Each number is 128 + 32 x the weight over its row's rms, rounded and kept within 0 to 255. Layers, rows and columns count from 0. The size above them is the row's rms in percent of the matrix's.

# layer 5 MLP up, 128x128, rms 0.233, rows 26-43, columns 0-127
size [100  97  96  93  91 107  98 101  95 106 104 104  98 102  81  94  97 106]
[[157 148 103  69 107 126  94 146 107 123 144  55 125 159  85  82 165 157 116 109 122 129 102 155  80 152 182 125 119 175 109 130  97  95  89  99 108 135 106 106 107 130  73 138 120 103  55 115 132  79 172 106 119 154 113 166 119 131 141 169 147 133 126 169  68  77  75 152 139 123 107 177 166 143 122 117 171 143 102 217 147  75 163 143 121 162 128  82 153 122  90 147 151 124  90 136 134 100 130 134 148 114  84 140  75 134 167 102 113 160 121 102 134  68 174 166 111 139 140 114 109 114 216 144 162 115 199  79]
 [118 132  90 118 155 162 136 155 127 132 104 173 241 145  78 143 120  77 198 130 120  76 116 160 104 108 115 134 147 128 211 113 120 117  90 157 175 151 110 179  93 138 101 156 118 143 134 132 147 103 122 146 133 115 142 160 136 113 117 174 244 171  42 107 199 104  92 155 159 157 125 175 104  75 150 118 131 109 164 114 154 149 132 123 124 168 119 143 168 188 109 108 134  86 128  78 118 156 158 113 124  92 129 122 159 131 139 108 141  93 172 143 129 142 108 117 136 113 118 141 126  89 112 122 122  56 130 153]
 [149 159 105 131 118 155  88 175 133 197 137  93 161 158 126 125 116 135 160  91  56 157 117 132 114 164 122 146 100 157 142 119 130 122 184 168 219 137 132 169 107 139 117 106 113 146 123 123 142 155 156 155 170 109 181  99  85 152  86 188 142 172 151 124 114 169  67 115  89 111 128 107 168 188 149 108  56  88 134  90  65 125 131 146 168 135 150  96 123  97 103 115 125 134 159 177 140 136  57 117 111 133 183 143 160  93 110 169 147 122 119 201 117  92 178 138 123 154 141 125 125 115 142 149  86  82  86  69]
 [140  81 124 173 136 103 127  94  51 123 146 115 120 157 175  89 163 191 172 132  91 166 111 151 185 111 142 130 141 145 108 157 134 140 169 105  86 137 177 151 104 119 127 138  77 181 123  99 174 117 120 131 139 175 162 143 153 104 154  60 136 155 114 138 109 132 129 126 103 120 140 160  76 155 100  90  90 125 118 142 101 137  99  53 164 100 163 122 165  88 145  38 134 158 113 124 177 195 167 103 183 127  93 196 135 173 112 107 129 113 162  84 120 108 154  92 131 141 110 131 117 118  95 136 125 211  90 141]
 [156 168 139 100 122 120 117 116 122 127  98  91 134 158 118 139 159  88 103 130 153 127 164 177 149 168 152 210 124 112 186 123 123  84 131 147 182 140 127 135 109 107 140  61 158  84  97  45 125 172 103 164 115 196 105 143 150 144 144  67 173 176 171 125 151 127 100 155 157 188 112 130  93 176 138  59 116 139 140 136 125 129 169 202  48 184 148  49 151 120 100 130 114 122 150 124 109 100 157 136 110 128 107 110 119 142 138 127 116 156 162 142 162  78 147 163 145 136 153 151  88  86 135  72 154 130 157 133]
 [ 66 116 169 132 154 146 113 113  99 100 203  98  88  76  91  70  77 123 116  80 128 130 126  96 106 175 142 130 134 152  91 114 126 220  93 152 136 111 154 154 154  85 140 134 190 146  61 184  88  97 147 117 141 108 184 157 132 140 127 129  92 111 157  46 122 118  92 163 144 125 178 104 189 145 152 131 130 107 155  88 120 137 113  93 115 161 120 105 148 157 124 157  74 141 120 116  57 145 121 134 115 184 193  91 129 169 141 117 165 150 174 174 139 122 130 138 111 170  97 125 137 116 122 122 177  90 136 136]
 [112 153 160 160 150 102 196 118  97 113 101 211 113 173 139  87 132 172 118 198  60  94 163 112 104  97 159 133 106 165 112 106  83 115 127 104 124 120 139 134  63 127 101 172 130 170 142 155 109 126 203  66 164 126 149 125 166  95 103 100 144 131 116 143 144 120 149 121 121 134 143 155 158 145 105 121 179 110  70 107 186 179  84 134 126 112  93 122 123  62 154  38 110 128 114 114 169 173  74 138 136 126 115 144 137 148 114  89 159 184  98  85 134 178 145 102 146 110 178 102 119 107 124 148  89 159 104 129]
 [196 110 171  54 131  85 124 112 133 151 122 110 138 114 168 183 113 169 130 128 126 167 129 149 134 162 144 178 143 132 116 105 114 139 137 110  76 104 134 103 206  79 143 101 124 116 111  96 118 122  77 112 130  89 107 164 147 141 107 166 170 148  66  72 113 169 147  68 111 173 145 137 136 149 138 194  36 149  85 137 144  94  95 115 119  71 152 102 167 125 149 180 121 149 138 136 207 130 104 117 152 115 150 139  93 148 159 133 116 129 139 154 108 194 126 207 138 134 161 111  79 115 121 106 166 139 115  78]
 [118 164 148 165 115 154 124 117 114 131 161 126 195 189 115  80 131 147 169 159 174 147 154  81 116  60 149 124 160 150  69 135 139 117  75 133 131 147 125 145 176 105 163  93 158 109  70 103 138 155  79  82 137 122 124 113 131 145  26 165  93 112 184  92 113  76 128 146 152 129 170 100  85 101 185 125 151 148 130 172 177 151 106 128 123 145 130 136 178 144 156 141 176 172 126 132 108 101 196 133  66  96 182 133 148 103 125 146 171 130  95 107 117 135 164 135 164 126  94  81 135 122 130 138  55 134 124 164]
 [172 127 178 101  95 159 124 103 116 163 136 131  78  87 158 166 148 197 189 141 152  91 150 111 109 151 107  90  53 163 142 116 181 110 103 124  53 153  74  95 136 107 164 167 123 149 124  92  97  96  73 155 165 143 148 105  99 106 182 129  82  90 122  92 131 160  75 135 152  96 143 107 134 104 121 144 131 128 177 107  84 111 118 194  81 135 135  89  76 110 136  90 125 131 143 201 123 110 131 121 167 140 137 129  68  98 132 105 133 162 161 194 172 142 170 137 199 140 121 121 155 107 154 155 116 117 109 131]
 [161 119 113 133 139 120 156 152 119 103 132 104 187 150 124  84 107 127 108 116 145 143 113 165 128  94 115 155 170 147 105 126 110 106 126  95 141 103 139 145 145 102 153 104 118 146 136 148 130 114  80 156 172 132 169 128 130 113  55 150  68 120  75 177  84  92 132  75 154 113 125 168  82 108 141 137 132 122 141 141 146 129 126 188 135 114  90 122 118  94 135 127 158 164 111 108 126  64  96 204 199 116 101  98 156  92 180  61 135  81 199 131 183 171 100 145  48 135 114   7 124 139  95 132 118 117 149 106]
 [ 85 146  87 107 191 120  83 157 102 140  96 104 133 145 114 119 171  69  88 137 121 112 150  87 179 129 103 172 102 138 100 142 136 167 114 135  99 114 102 139 147  68  96 102 123  88 114 121 140 123 131 177 173 157 152 106 151 160 129 105  95 153 152 122  92 123 130 167 145 112 136  91 170 143 144 137 163  71 105 139 123 182  60 121 127 104  96 154 123 173 145 160 135  87 144  93 198 140 142 159  83 131 127 102 118 134 166 241 163  89 124 220  84 193 138 149 186 143 136 126 140 142 143 161 139 115 140  76]
 [121  91 175  81 131 122 105 119 144 101 178 157 181 170 128  98 144  95 136  98 105 129  70 155 101 115 100 169 163 147 104  74 150 152 136 109 134 135 110 113 160 169 127 105 143 119 169 147 104  28 155 144 148 142 155 100  79 115 168 134 191 104 120 175  92 142 143 131 106 123 174 168  68 122 137 110 124  93 159 159 132 121 104  74 169  39 156 132 159 146 147 109 198 155  81 145 109 115 170 157 141 125 114 149 172  88 148 134  88  97  73  78  98  86  86 173  72 141 149 130 137 132 159 160 125  97 116 146]
 [148 133  96 140  97 130 110 116 113 131  92  97 121 186  81 102 162  84 155  82 132 121 146 120 132 156 138 119 127 160 137 151  50 131 109 151 134 138 104  43  98 110 134  97 133 155 144  99 104  80 134 149 170 172 163 135 193  93 164 102 153 114 103 115 152 112 176 164 118 102 188  41 162 145 148  94  78 146 144 167 113 127 200 110 131 109 106 130 132 232 152 128 128 152 141  98 138  94 156 141 111 158 114 152  77 110 125 123 101 136 125 161  58 153  53 101 115 111 100 140 168 104  68 140 147  94 112 120]
 [139  79 127 166 133 126 148 124 166 159 126 147 163  79 123 141 124 156  70 111  79 125 196 135 151 154 100  95  58 123 159 149 155 102 109 142 115 120 134  81  66 171 184  95 145 140  89 121 162 129 106  79 115 134  95 140 170 100 119 111 110 181 129 155 144 104 145 123  79 173 159 140 150 170 104  74 156 186  98 123 154 124 203 153 133 128  54  97 168 112 127 134 116 138 110 110 155  81 123  55 152 113 169 128 120 113 112 125 112  89 133 115 165 140 131 101 136 156 178 118 133  37 126  63 121 186 150 161]
 [106  68 135 146 171 106 124 190 168 145 131 170 111  88 100 178 103 139 126 102 168 104  61 105  84 104 113 180 117 141  92 124 122 104 189 158 154  71 127 142  84 110 152 161 122 105 109  95 133 174  81 125 150  80 113 120  93 171 173 171 181 174 162 193  25 126 112 162 164 113 131  78 118 127 148 132 148 161  77 123 123  81 139 135 158 114 119 120 113 147 190 132 146 122 101 133 162  98 128 110  96 112  63  77 156  71 138 125 138 118 150 136 142 125 172 124  73 188 122 107 132 138 151 142 109 116 116 124]
 [138 165 139 134 143 118 138  92 141 134 148 114  49  86  92  86 161 139 127 145 111 120 158 149 126 133  70 145  74 151 141 117 146 104 145 129  79 147 215 124  98 135 111 109 150 189 161 137 120 113 125 162 184 155  61 155 142 170 140 136  71 104 128 164 148 119 127 112 151 119 131  86 126 128 167 171 177 103 161 125  73 164 112 126  98 137  96 156 189 202 137 158 149 171 208 173 155 166 140 106 160 119  91 114 137 112 129 116 181 218 144 154 149  93 142 172 144 138 145  88 164 165 115 101 132  79 118 141]
 [141  61 149 127  90 132 169 126  89 139  84 104 114 121 206 108  95  99 154  97 192 132  63 108 130 128 112 150  78 129  65 139 110 163 127 112 106 143 150  88 116 146 123  97 176 127  86 115 155 136 135 125 107  92 118 110 152 162 206  91 154 134 143 148 128 125 137 176 112 177 165 108 159 178 119 148 125 122 115 153  95 115 107 137 169 122 188 126  67  62 125 120 144  66 151 130 174  93 132 176 120 130 109 158 103  76 155 134 195  90  69 150 157 155 178 173 119  70 146 152 105 158 151 120  74 121 156 114]]
# layer 5 MLP down (transposed), 128x128, rms 0.216, rows 26-43, columns 0-127
size [106  95  96  92  92 108  99 103 102  98 107  96 104  97  92  97 102 106]
[[169 130 128 137 111  76  86  93 150 137 164 148 179 116 117 126 128  98  77 192 138 102 157 125 197  94 159  56 112 113 168 158 139 128 196 153  84 109 128  88  77 117 127 105 150  61 102 142 101 123 111 154 145  93 115 167  80 143 100  72 142 159  90 126 147 113 153 102 121 128 124 135 131 159 139 124 135  82 151 175 127 173  96 116  80  68 112 114  90 190  95  88 139 109 131 146 179 128 129  99 121 118 109 158 104 141  98 115 142 144  60 100 145  78 144 233 168  88 152 115 146 107 154 168 145 160 127 116]
 [142  87  73  86 102 185 143 129 188 119 106 131  99 110 105  84 126 134 179 132  88  38 120 141 144 101 131 164  87 106 151 148 177 135  47 121 120 142 144  58 193 120 142 124 102 147 160  91 143 151 123 173 162 114  96 170 122 116 143 120 144 164 161 133 110 137 110 174 149 103 149 126 112  79 162 104 108 103 107 163 116 171  91 114 149 149  77 124  76 104 194 156  76 145 152 168 195  99 159 128  84 117 122 122 172  69 142 130 118 134 182 136 109 104 116  66 112 122 125 161 100 113 137 123 130 102 126 193]
 [156 170 182 143 114 144  68 152 157 123 144 153 123 108 185 125 101 128 138 108 137 142  81 139 107  90 114 154 105 113  79 104 136  69  89 149 206 129 157 124 145  98 116 190 158 101 159  96 151 159 134  88 172  90 147 142 105 163 158 143 109 105  77 107 102  99 203 130 143 121 141  89 150 154 127 131 142  93  95 120 182  99 144 187 109  91 104  97 118 127 134 123  90  67  77  93 209 155 119 123  90 123  80 126 130 125 164 203 130 123 140 146 116 115 130 122 126  85 137 132 198 156  46 101  81 120 136 102]
 [166 148 130 119 152 199  81  99 123 118 116 160 150 118 150 125  81  78 162 112 114 109 115 175 129 183  93 131  89  87 182  94 125 106  79 189 137  85 130  99  81 139 101 131 187 119  73 166 151 158 150 114 129 116 128  90 157  95 142 137 112 151 116  77 175 142 131 151 133 108 162 122 150  85 143 149 141 173 169 137 164 142 144 139 115 134  46 177 138 100 115 166 124 146 140  99  58 179 124 131 143 141 122 164 107 138 111 119  96 138  60 153 197 166 110 158 210 135  83 144 152 171 170 170 121  94 156 107]
 [145  80 122 154  33 133 154 122 174 132 126 164 155 105  77 108 100 135 122 142 130 137  99 165 161  70  64 141 124 164  90 104  95 187 103 117  83  98 168  91 168 175 125 118 153 157 188 121 114 116 162 109  61 106 130  82  84 103 120 117 138 190 117  99 120 136  52 149 134 161  95 119 172 125 126 123 132 112 130 125 129 108 156  97 104 130 220 118  94 200 125  99 146 121 130 108 159 152 149 135 183  88 129 149  71 124 134 110 172 124 106 105 101 109 153  79  95 108 109 150 112 118 140  93 139 165  96 188]
 [157 178  96 127 126 151  76  91 146 166 100  98 185 122  98 120 168  99 134  79 184 132 155 128  55 132 125 101 126 116 103 177 121  93  88 111 105 131 167  97  85 159  54  79 162 123 165 115 113 116 128 156  99 151 110 126 159 159  98  93 117  89 121 111 142 120 190 125 144 146 135  89 105 140 145 167 154  88 128 131 117 112 115 110 179 128  82  51  87 159 136  59 139 144 131 140 142  61 162 163 156 118 149 124 116 155  51 137  72 163 150 180 168 118 167 103 138 167 182 174 152 155 164 127 145 128 161 147]
 [136 135 130 114  87 168 166  92  94  93 109  87 152 141 155 127 143 210  68 110 150 120 162  95 190 116 178  81 109 153 164 128 173 141 112 127 172 156 185 102 104  81 151 158 150 117  87 158 190 130 130 180 172 127 176 158 177 121 143  95 136 123 154 172 101 127 124 152  62 101 148 140 116 105 103 188  95 149  89 165  87 132  29 119 112  83 146 145 144 104 108 147 161 146 154 189 125 108  73  86 139 149 140 140 190  93 142 109 119 129 167 139 144 108 135 102 112 114 146 116 121 129 118 115  98 188 157 120]
 [ 98 161 154  83 115 139 139  72 144 163 146 121 179  87 105 146 147 143  79 185 116 138 108 157 129 144 116 115  77 165 103  89 120 151 126 142 160  98 134 159 134 149 142  77  78 125 138 135 140 197 135 163  75 139 130 167 132  85 159 127 159 201 154  94  98 137 113 145  74  92 143 164 172 154  85 146  81 134 115 114  90  91 161  97 116 146  84 111 127 177  56 119 160 139 175 135 141 150 116 178 123  69 106  92  82 139 100  94  84 140 167 153  45 108 131  81 168  94 114 135  73 103  89 116 169 132 143 116]
 [142 143 152 201 164 152 157 173 139 102 174 151 132 173 118 167  82 111 104 128 156 145 134 150  91 131 118  98 110 130 130 122  93 178 101  66 103 195 121  65  84 214 174 102 165 155  34 138 130 108 134  95 145 140 147  74 112  38 106 130 131 111 128 145 115  86 115 135 131 132 116 104 122 144 149 161 147 140  90 139 145 142 143  88 123 195 148 140  96 146 122 167 149 109 130 125 144 152 169 157 122 110 114 183 101  67  97 163 133 102 171 155  94 139 111 125 189 166 133  84 116  99 125 177 162 144  97  89]
 [146 111 106 117  77 107 121 147 149  94  93 121 100 105 146 150  76 107 114 141 174 138  94 153 142 162 126 126 128 131 154 146 142 134  55 114 146 105 155 115 127 119 159  72 180 100 131  75 128 119 133  59  50 125 120  74 135  99 100 222 190 115 177 122 159 181 148 130 126 127 116 192 139  90 138 124 130 167  71 104  91 171 115 110 165 141  92 136 140 108 114  89 153  77 160  46 159 164 112 131  83  99 112 165 170 131 145 137 158 174 172 125 159 120 169  96 101 162  71 176 114 140  96 138 114 149 135 125]
 [190 131  57 112  79 106 120 133 106 114 173  55 133 119 127  86 106  98 125 117 175 156  64  88 121  74 140 143 185 110 116 168 134 116  88 190 106 138 107  73 156 127 131 107  89 150 156  94 141 126 120 145 172 170 121 136 136 133 105 115 117 163 207  35 169 152 109  91 151 159  48 114 135 123 111 106 177 120 129 128 111 113 178 126 161 103 122 110 125 132 142 164 148 120 140 199  55 126 126 132  87 130 116 131 151 130 119 137  59  91  90 141 152 116 168 140 141  93 148  91 133 119 109 115 132 132 192 127]
 [107 138 166 154 138 142 114 160 130 121  93 149 138  50 116 116 151 151 106 104 102 106  92 178 135 126 121 114 105  80 133 181 134 145 195 132 139  88 106 199 135 131 123  96 127 155 153 119 133 156 182 148 160 130 150 105 164 116 151 132 100 223 101 112 119 104 123 149 125 157 137 116 112  89 148 151 148  85 155 106  81 117 136  26 119 109 189  69 125  97 149 135  57 111 173 148 169  63 173  57 167 142 124 129 104  65 141 167 141 110 137  83 159 100 146 154 159  90 122 123 125 144 175 151 119 102 127  84]
 [ 94 174 175  81 167  95  78 172 106 147 176 131 114 113 129 118 131 106 137 138 111 102 119 122 117  72 150  86 162 147 115 103 148 136  34 145 148 116 134 139 105 102 169 119  63  75 108 107  93 136 112 149 129  94 106 116 142 156 144 166 133 121 116 141 124 170 159 129 116 106 125 119  64 175  91 135 101 170 149 162 103 189  80  58 152  50 132  84 136 140 149  90 116 119  83  98 151  92 159 127 140 126 138 113 128 129 174 108 144 165 143  91  78  80 107 179  99 101 114 137 133  73 171  40 152 142 172 150]
 [159 116 117 131 132 155 140 101  85 141 130 194 175 156 163  89 148 141 128 121 177 183 137 121 153 110 157  97 136 177  73 137 118 108 166 127 152 170 116 153 114 132 137 174 118 173 117 151 162  94 109 107 160  80  72 183 148 135 131 143 120 154 184  86 149  57 180 127 197 152 124 115  87  75 119 101  85  70 138 109 108 113  92 130 103 145 150 106 125  50  90 166 104 152 143 166 100 164 140  98 112  94  99 100 155 103 122 175 121 115  99 144 122  23 140 204 118 129 135 107  95 104 152 146 134 125 156 130]
 [103 159 112 137 171 141 131 145  90 143 113 111  96  93 154  77 104  91 114 103 146  69 175 129 120 139 121 126 140  81  79 178 110 131  75  85 134 132 143 135 117 147 130 133  79 131 120 148 149 152 103 107 158 155  99 147 162  91 113 174 167 147  38 169  85 110 108 117  68  83 156 129  86 128 127  98 167 149 135  87 122 108 122 128 136 170 131 175  95 255 106  49 135  92 128 171 168 118 123 155 115 131 159 130 170 136 143 172 124  84 119  99  89 133 114 125 103 128 104 129 146  84 107  97 113 176 167 112]
 [119 120 116 189 113 171 139 121 145  64  70 122 120 123 134 172 102 175 135 180 132 159 153 180 119 101 105 145 181 167 134 106 168  79 144 134 112 116 131 192 110 143 147 121 186 162 145 105 117  89 137 156  94 176 131 152 167 126 169 146 195 128 161 114  87 103 165  61  98 112 176 147 151 107 147 141 107 172 138 139 166 124 191 160 115 163 113 163  95 132 182 106 188 158 132 143 174 119  85 135 107  99 131 114 142 119 117 162  94 130  68 142 128 137 155 131  62 111 139  75 176 132 136 104 143 193 160 191]
 [ 91 115 128 120 132 104 162 152  53 114 105  97 147 163 177 101 137 112 110 110  86 165  90  97 143  71 125 141 158  49 107 126 120 172 119  71 139 125 141 151 199 149 141 184 119 138  93 171 162 128 135 105 130 168  84 145 130 146 106 116 142 106 126 143 157  60 123 147  77  55 114 143 174 122  93 152  83 108 106 105  86 120 133 129 113 165 199 135 143 150 132 132 157 147 152 134  89 138 119 117  68 137  68 132  55 131  79  69  93 122 168 169 137 137 130  51 151 134 128 148 128 107 156 121  70 166 101 113]
 [131 149  66 143 105 151 141  94  95 155 165  77 102 112 121  51 116  91  71 100 181 131 112 129 144 111 100 142 129 112 119 105 234 120 130 129 190 101  95 153 103 176 116 118 151 151 118  99 165 161 138 203  97 130 139 129 122 156 123 142 114 106  76 160  90 147 109  96 126  89 107 125 104 182 183 118 139  92  84 103  75 125 100 149 126 149 177 143 122  74 122  73 126  86 154  97 106 119 162 117 129 145  77 134 110 175 101 100 166 136 182 146 175 146 100 140 156 137 196 140 163 104  91 172  87 105 106 104]]
# layer 5 MLP gate, 128x128, rms 0.232, rows 27-44, columns 0-127
size [ 96  94 101  92 105 101 102  98 110 108  94 108 100  87  94  99 109  98]
[[156 111 131  94 134 106 152 172 112 139  52 137 143 106 141 170 110 131 119 122 110 179 125 121 145 148 121 163 118 154  82 135 147 136 154  96 109 124 136  89 188  91 107 160 112 157 141  95  51 197 116  74 141  89  84  98 143 128 119  77 106 145 196 132  70 133 139 148 100 118 142 160 147 123 100 109 125 130 115 120  75  51 107 176 162 112 141 152 132  88 101 165 118 130  78 159 199 116  96 104 135 138 158 132  76 157 142 156 122 102  80 118 135 121 164 153 179 155 227  75 118 156 159 134 106 170 117  78]
 [ 53 116 119  70 158 192  80 144 129 136 140 127  66 130 148 142 161  92 116 118 105 139  97 103 100 148  79 194  83 127 141 120 156 121 165 101 130  89 150 129  74  98 128 146 125 106 157 140 112 182  86 118 105 153 108 174 135 179 152 122 135 115 144 109 122 127 116  81 118 177 115  98 141 129 176 144  91  93 143 110  35 142 119 170  75 155 155 121 146 100 150 128  52 181 120 115 151 175  69 155  54 136 136 133 137 131  87 153 153 181 152  92 113 155  87 120 123 138 186  93 138 169 174 171 147 132 110 105]
 [198 135 118 118 126 120 174 118 109 130 150 114 126 116 188 180 175 149 180  98 119  83 180 130  96 107 140 131 148  84  76  80 138 137 125 121 151  83 136 139 100  94  96 103 130 124 120  78 148 143  63 184 116 134 117 104 128 206 166 150 101 154 128 124  91 131  93 136 172  72 139 145 112  77 109 156 142 172 152 125 116 106 149 183 127  96 158 132 152 144 129  67 153 131 150 134 140  96 123 141 127 126 148 107  95 130 126 156 178 127 110 105   3  95 102  95 175 171 101 200 148 174 121 116 124 101 106 177]
 [114 125 138  93 147 159 150 126 138  75 123 161 194 134 120 150 114 138 134 157 105 206 136  87   0 125 158  97 110 110  83 143 182 108 145  94 122 102 145  86 164 133  47 119 146 120  82 172 102 121  93 122 134 138 147 101 133  85  89 181 125 102 172 101 107 154 205 104 115 135 185 121 124 101 140 139 139 120  99 117  89 111 112 111 179 121 121 147  94 163 140 139 129 100  85 151  54 107 151  62  86 148  93 100 141  77 134 126 144 136 108 100 127 119 139  49 103 123  95 137 109 156 122 140 102 116 155 121]
 [ 98  94  63 130 125 132 118  96 128 150  87 136 164 102 100 105 114 135 138  66  88 154 104 113 133 123 172  90 108 119 128 102 168 114 133 182  83  77  84  62 115 142  49 144  66 104 105 148 100  83 132 149 106 120 138 119 139  97 142  85  96 118  90 166 163  56 161 182 159 144 127  96 142 136 169 136 114  95 194  95  96 120 135 141 137  92  87 121 135  82 114 126 143 126 102 116 191  93 159 158 159 192 113 119 141  96 143 118 122 141 118 138  84  77 118 119  99 172  67 101 201  91 171 177 106 146 120 140]
 [123 162  85 113 194 101 113 158 104 141  92 197 114 166  94 146 150 152 127 162 166  52 102 168 131 120 120 119  97 130 164  96 128 135 102  73 165 136 191 132 119 183 109 155 174 173 133 138 133 120 195 109 170 159 163 127 147 149  88 150 145 125 153 152  95 143  85 127 136 107  95 106 175 186 131  97  74 117 153 129 164 180 104 104 142 128 147 156  57 122 132  75 156 104 148 176 178 157 135 126 165 136 133 159 159 100 146  56 138 145  93  98 140 115  89 143 154 158 118  78 116 127 131 113  38 117  92 148]
 [133 165 167  84 167 106 125 179 130  92 177  88 135 134  93 132 147 186 103 138 110 123 124 144 132 160 205 164 115 150 125  99 106  95 173 150 128 192 134 158 123 133 127 159  95  69  90 103 134 154 112 107 154 113 105 142 104 149 108 131 120 104 113  76 112 175 155 143  53 111  75 128 174  78  93  85  75 151 127 167 140 116 121  80 104 114  87 115 185  68 152 144 105 139 129  92 139 124 126 170 137 125 103 154 145  91 108 113 179  96  81 123 116 113 127 218 138 119 184  73 113 130 128  73 166  73 115  86]
 [ 72 140 135  57 124 143 127 143 173 162  75 151 108  71 104 163 109  82 126  75 121  98 107 115 151 111 140 151 105  68 170  91 110  52 154 161  98  70 157  99 147 121 135 132  95  93 140 183 116 119 162 175  92 120 150  86  86 142 162 151 120 147 113 111 154 145 104 118 181 111 134 142 157 116  74 110  72  93 183 111 120 160 141 128 118 120 116 151  81 116 125 176 171 104 140 158 133 166 100 128 130 127 117 108  86 137 165  20 133  77 140 109 161 177  54 112 138 138  96 165 116  95  94 113 130 141  97 129]
 [148 113 161 151 108 164 140  82 152 176 134 118  89  95 152  74 147 177 146  63 137 142 173 139 123 118 146  86 113 140 116 132 185  99  69 124 122 155  98 110  94 103 118 170 175  98  85 156 104 164 144  93 141  80 142 142 168  50 163 187 125 146 116 103 102 141  62  81 145 112 177 122 174 161 156 151 129 104 176 120 122 122 157 118 127 136 146 131 109 139  96  62  84 195 125 167 100 168 138 146 150 151 127 132  78 127 113 135 153 118 156 106 142 178 150 100 110  83  28  90 108  71 118 102 140 116 106 133]
 [ 98  99  71 116  94 126  46 151 118 135  61 127 142  99 111 104 113 144 117 116 149 103 100 147 201  91 138 123 120 133 137 175 175 148 138 165 172 113 108 169  80 133  73 125  94 147 125 136 113 166 159 130 101 116 107 213 128 194 161 112  96 118 162  58 135 148 136 169 145  64  93  90 144 114 152 131 180 156  80 183  96  48 132 107 152 145  84 139 126 153 113 111  72 162 156 147 170 167 172 137 135 119 158 157 138 108  94 119 151 148 120 123 114 108 158 131 104  92 115 154  68 166 137 125  77  98 115 132]
 [171  67 170 106 124 141 124 117 161 176  93 136 162 113 117 104 158 151 164  92 110 175 137  98 107 127 146 136 116 122 172 170 145  83 148 102 149  97 182 102 158 168  60 132 169  95 108 120  56 119 197 118  94 151  77 138 139 121 141 191 102 145 173 100 116 139  67  36 103 145 108 157 144 137 118 133 136 200 130 186  84 107 154 119 117  93 146  91 140 161 146 158 118 158 105  91  97 107 130 141 131 151 110 137 148 144 112 111  94 136 130 104 120  47 151  86  61 124 170 133  77 102 154 109 145 170 111 136]
 [130 112 152 195  74 104  96  90  74  98 150 153 112 110 148 166  73 206 123 112 178  95 178 108 128 109 162  84 111 147 144 166 132 184  73  51 185 116 134 132  75  82 112 160 105 118 157 114 122 195 145  65 106 119 132 120 155 102 134 199  75 122 169 129 124 129 122 154 124 132 124 151 142 118 148 156 131 150 139  63 117 124 138 124  91 126 137 125 123  96  93  79  90 110 182 133 172 142 147  79 106 103  97 149 168 120 109 125 118 131 137 114 172 120 123 105 172 165 123 137 126 198 139 105 158  75  83  95]
 [ 83 170  52  85 159 146 128 166 134 122 110 100 130 148  97 123 113 122 102 189 127 132  90 130 122 104 109 119 150 181 155  90 104 122 139 172  98 144 195 185 129 155 113 216 145 110 177 125 119 130 211 117 147 102 107  88 118 136 116  50 179 164 118  84  94 169 127 131  94 156 122 118 132 118 138 132 131  58 134  75 115 165 102  81 100  68 131 127  64 139 133 128  88 142 153  78 145 115  70 122 164  92 118 112 141  99 150  91 115 130  87 157 142 121 121 106 182 125 111 108 183 113 124 161  85  94  95 116]
 [137 111 138 115 103 133 150 163 135 134 141 146 158 133 127 159 100 183 124 131 124  94 109 194 152 169  94 100  47 112 159 111 163 147  81 163 132 125 122 128 109 126 199 132 129 144 151 146 125 161 111  96 134  91 101 160 122 101 108  92 143 185  70  91  99  87  94  97  97 178 173 153 121 129 117 110 142 152 131 122 142 111 151 105 119  78  61  82 145 116 203  77 161 158 148  73 114  55 192  93 165 118 151 139 113  99 128 138  75 121 144 136 156 105  80 158 161 176 152  87 165  53  97 116 131 151 175 153]
 [125  91 108 199 115 142 183 157 151 101 161 155 164 120  80 158  92 155 125 109 166 117 109 120  71 114 113 138 137 148 125 130 122  94 172 179 102 131 137 181 154 160 178 133 143 134  89  79 115 155  99  31 142 120 103 109 148 171 180 151 162 152 211  62 121 111 140  73 101  94 189 157 135 143 189 147 134 121  68  79  85 120 146 140  68 132 113 125  84  88 166 176  79 108 164  86  96 118 117  87 123 118  94  99  97  86 130 117  76 133 139 111 160 114 135 126 123 141 127 134 128 151 130 150 114  95 140 148]
 [170  90 104 142 103 134 145 134 126 145  94 103 128 119 165  99 147 162 151  93 173  76 173 130  98 155 130 105 102 124 103 166 123  77  99  58 150 137 151  97  90  82 151 164 152 131 140 134  96  84  81 163 157 125 112 127 133 127 157 143  90 146 145 175  73 150 117  59 180 174 148  62  66  94 159 136 152  93  90 174  82 171  81 116 151 181 101  91  93 167 134  91 110 161 152 169 130 116 136 209 131 116 131 121 131  72 172 127 139 112 124 158 135 125 116 133 163 146 155  92 167 147 163  94 196  83 105 136]
 [ 73 152 110 146 130 151 140 100 216 124 102 114  93 115  94  90 133 153 111 142 107 100 136 123 137  66  83 168 114 103 127 141 143 173 120  95 135 122  77 125 125 174  98 130  86 146 130 148 147 166 138 155 130 139 123  89 129  67  93 155  57  83 127 104  97 154 196 114 174  75  85  94  75 102 190 145 102 103  95 107 136 120  94 174 107 175  98  94 147 131  51 107 139 182 164  74 138 138 164 135 119 156 108 113 138 139 102 115 168 109 110 164 162 127 103  61 125 163 129 112 163 113  78 139 146 144 108 199]
 [134 137  92 145 134  95 100 113 173 113  96 132 183 130 196 136 120 115  99 122 139 170 142 142 148  76 162 161 121 141  97 121 102 117 111 171  42 123  91 150 110 111 142 185 152 135 123 125 153 101 114 128 124 168 157  97 127 140 131 177 150 150 123 185  67 152 151  47 175 167 131 138 127 161 110  99 126 131 156 128  78  75 118 110 163 104 136 110 147 114 130 124 113 153 168 143  91 149  77  83  76 153 151  95  56 103 191 128 165 105 194 132 124 173 121 118  99 200 128 171 166  97 164  93 117  94 191 144]]